Weights of a small transformer language model.
Size: 15 layers, width 576, vocabulary 8192.
Training: 1316M tokens, 5021 steps.
Each number is 500 + 25 x the weight over its row's rms, rounded and kept within 0 to 999. Layers, rows and columns count from 0. Numbers have three digits each. The size before them is the row's rms in percent of the matrix's.

# layer 11 MLP up, 2304x576, rms 0.052, rows 112-121, columns 0-143
099:502456466507530549489510524487484534505527536519526517500498496502517533497491488481526502490504421482472491484451512517455506500498475530519466520475482551509554507467479454521558551487511490528477460521501520487485528456482497537542486492506450513492460526501505503540529531511524499515545542437482481474562544475504553496488492477554554494472437506506455513480494505478481524493445470475502503536509467507487505501489486509540425
107:483462474474490529469488470462477472524521502497516479540530478492529505519478537496475519460500523496527540512521488515521497502534518512477498460462509588515514500480513495527475497497450466548508517542487490515490557482514527528487473513533510525476492509499473509537462469525483546478469466534521545512502488479514487494474527499516520515503475470510488512514512493499512501504495459478503484480448503460494504513506490536495491
093:493485545483505529505536496497495492498478499505525538513503484509488498509529497477494507544513484483483505507519499538514527479472489483529495521520524481530501505532478496520514516493448469508523494434470483505505480527459470568513486441508502516538486504508466509489478483471476473497515496469523526547509501507483480489504515497501479474514557538591508491471549495504493426498506513505498520505500499538536505504441517464534465
108:497474491469515451450542529501498469461484530497510522531483507512488498487505491458520500490510524530513451498481544457514495502528495511498501507532485551495452487523490499500471482514519474466524508526537501442489495515462502474515531566489487527521512507478514530512507461428507446496483499534498500514529512559506471482497471496528488494516483538463499492490518533528485503469489495443549518474526515484508513466484486493494487
113:518505507502454512530529496546486492511479526509537484519503535490530497528528520504458465496479484495519488531558466537478471464510485472490487551487551518518551523456497521485527515480489489519512511497505517500491537487519546507483456543521500478509506439523456480546436502485527466543467499505488459520489510494450474492525491476498476474506452527517571490492519524479485485470513471510496518457483504487497475469498506503515484
103:480457509471460521503547487514501518450501528473498476476543473486505501493496486480485486511499494513493477481530483513509542508504465468482502478460543504517470478453498517485553473479537481518482486505517495476485482476505493524519487488510507488512482535506523497506475476504484456506513504495458530520499499539516457541498503490503476508486487514516493492472498515487497517447481529493556493536471512495501512505446539472516491
101:530511485529442502526554487506508491519519516486502504517539508538515482513450514449516464499484509499472478477517502487497533492539498517512477486509517513519467505506494561511510556506537474512486489550519583494516467489503473499476513467519453467539485551542483459464423507456464502483469475545487477498488470514480494513520531520466505471462506532502477490536504492490504529519468496519482474536477514478538526542517452467496514
096:530525507488482532546504481454469459468470474499512510450466486502569487537522504510461496502477515534522504527488519511493544524499561489484486496493516505508495504526534505495523503508465495436490488553470518473445497501470503503467523464507486485523485522465499492504472497514508493560500501497510484461494491498501471464486534534529463512525505555488521495492500487487488492492486461478503456490496459505478489500538505513497459
107:505431521495492461500502494492461508482520473508534499548532497465505486488486532527495501475471488511508500503487492493505507482524512507479508503507494474504491546493469465473483502517487477543503487506492453472482509446526523488466527519490487499545539561514443475524526510511425497515473505527506531531501566552484531485484495492522509480505484466489497473468475521521493482492512488512483484487548523487488473547469548505526481
093:523515477493471473503551529487486482450504488539498499537488507523518504522486475512525510503521537499522488533484534527468488484464528509474545493502494473449492491520457505485480465518561508511485522485470554495512459502499504515459508486510514476511483491523520476521560488496517505458467489505522486506487488555510514512500538518530487483489515534486538509495499491490507524495456534502514535503499490494502532490461461524520497
# layer 11 MLP down (transposed), 2304x576, rms 0.0426, rows 112-120, columns 0-143
098:497512522481520500509547490477485500512436500507497451529529566513514533524507527562440462514491508515515487471482544562497522545498484472465546519478499492505476461503445492516456470501523519459478468494503487447487520540467534486489490491516522519535515484481495500532483444505596489501460469514502528533458464542518484481495490492487504532485485496502525504501507501459507496501503547505476495531528538495494524486481447492512511
103:497469455441476563508501486513519540508506463484495429495489516510487527520475530499539464493448509526478514509495474486488471508530459524534478514529512520503502499467508462513501521458525508493529516515492461500545500488479527495510521556495487517502486519463450474526494496509471526541496469510484503513493494492473496503531553460501426484539483470479447519476490486505519515479506478500506508480532523498502493535537530537511479
094:528496502525488503480496514470488505495531520478460490483466465490494507528496512514494505512481520499543548511491530492494510480462534533502514523501511532459474533524517489535506499470435490527517495540493505509534492521529491562481495488478523512505500512521505492482503500453515493519517509507466479485493540478459497527479515504431528546508506487504509482466520520528512472558487479534492485536493505548520549472546497438579492
107:483506510517515554505496421473435536493467487506470458535527533495493511464475539483502517450547494503453489475486491487505527538482486492512518509512514479507495489529491519533485522470499488518435524511497462506497452498482514507509532529526521505482502486531496488515557484511478510444465476538517520481510488471522503485494465504522486512495487513513529471530504468539520500482514501486498505501528503518528526480502510476490498
107:486423501509519544505548474504517487483495454504465487487495512492499483549472489546523443565484509501557514475503486466469520511461484498522505501483488499510503495491513522504516543482454528489506482489498527507513496494458503511490487504486520478552470494519469533512506487457537487519455510511542437539537550512524480551487508535483463504532495532508508532525546527489490497546484526551486499505490556520502478536510468462527524
103:481495479532508472525503486496499566526491491543498478485514507480459488499547486529486563523460515478476508517516517480515451501514511535508495512490481506509501464471520498508472510505483496481512510509505494446524477525569576531545491523557467503472507441508489505499500496446490521485503526486504546479475522503517488507503471483485512521487473428487472488521523450485497483500461478495514510484460485518521497506546537488478514
104:481500514488486511482522517474469497467472519551496528551514480493530464455464507516480529486499492448508560546496510476486483513523503484498505467465474512521514501518515491531488526468484518495525530509519469512500453535521511501505490537514493455479514508480549492516496524506516551517447500471475521514515527507468501504492511490496501478515476495546547486431507476493491525467515499472532525492511511509521505501451491461538485
095:510446520456460504513495529511503477513484497462516498529516461474515490478503542493472492500492495535464495505487500519458493491494449545511503494525515506516501517525536483508532493526569496479464516436495485501485493510515449478491464492515562439488477489501487542493523510488524506449484502492505491520475477541518473502473516514530492444476506527443482507506514434526472483539502493502538504461496490490516540512503494457498498
107:480484503473484487541527477513417494533491493525526485542471536515477510487498563475519514491451546479470534511486522502466514478490523517483491489478498517476538514522491448512506478506498535530503548540521500513490505494549462491521478492493484477490513487489510493529500522479498453505533523562492459498496544540516436509479534457500502489522525531505490505465478482527537501514495523495520490458488501516520484510496518514508507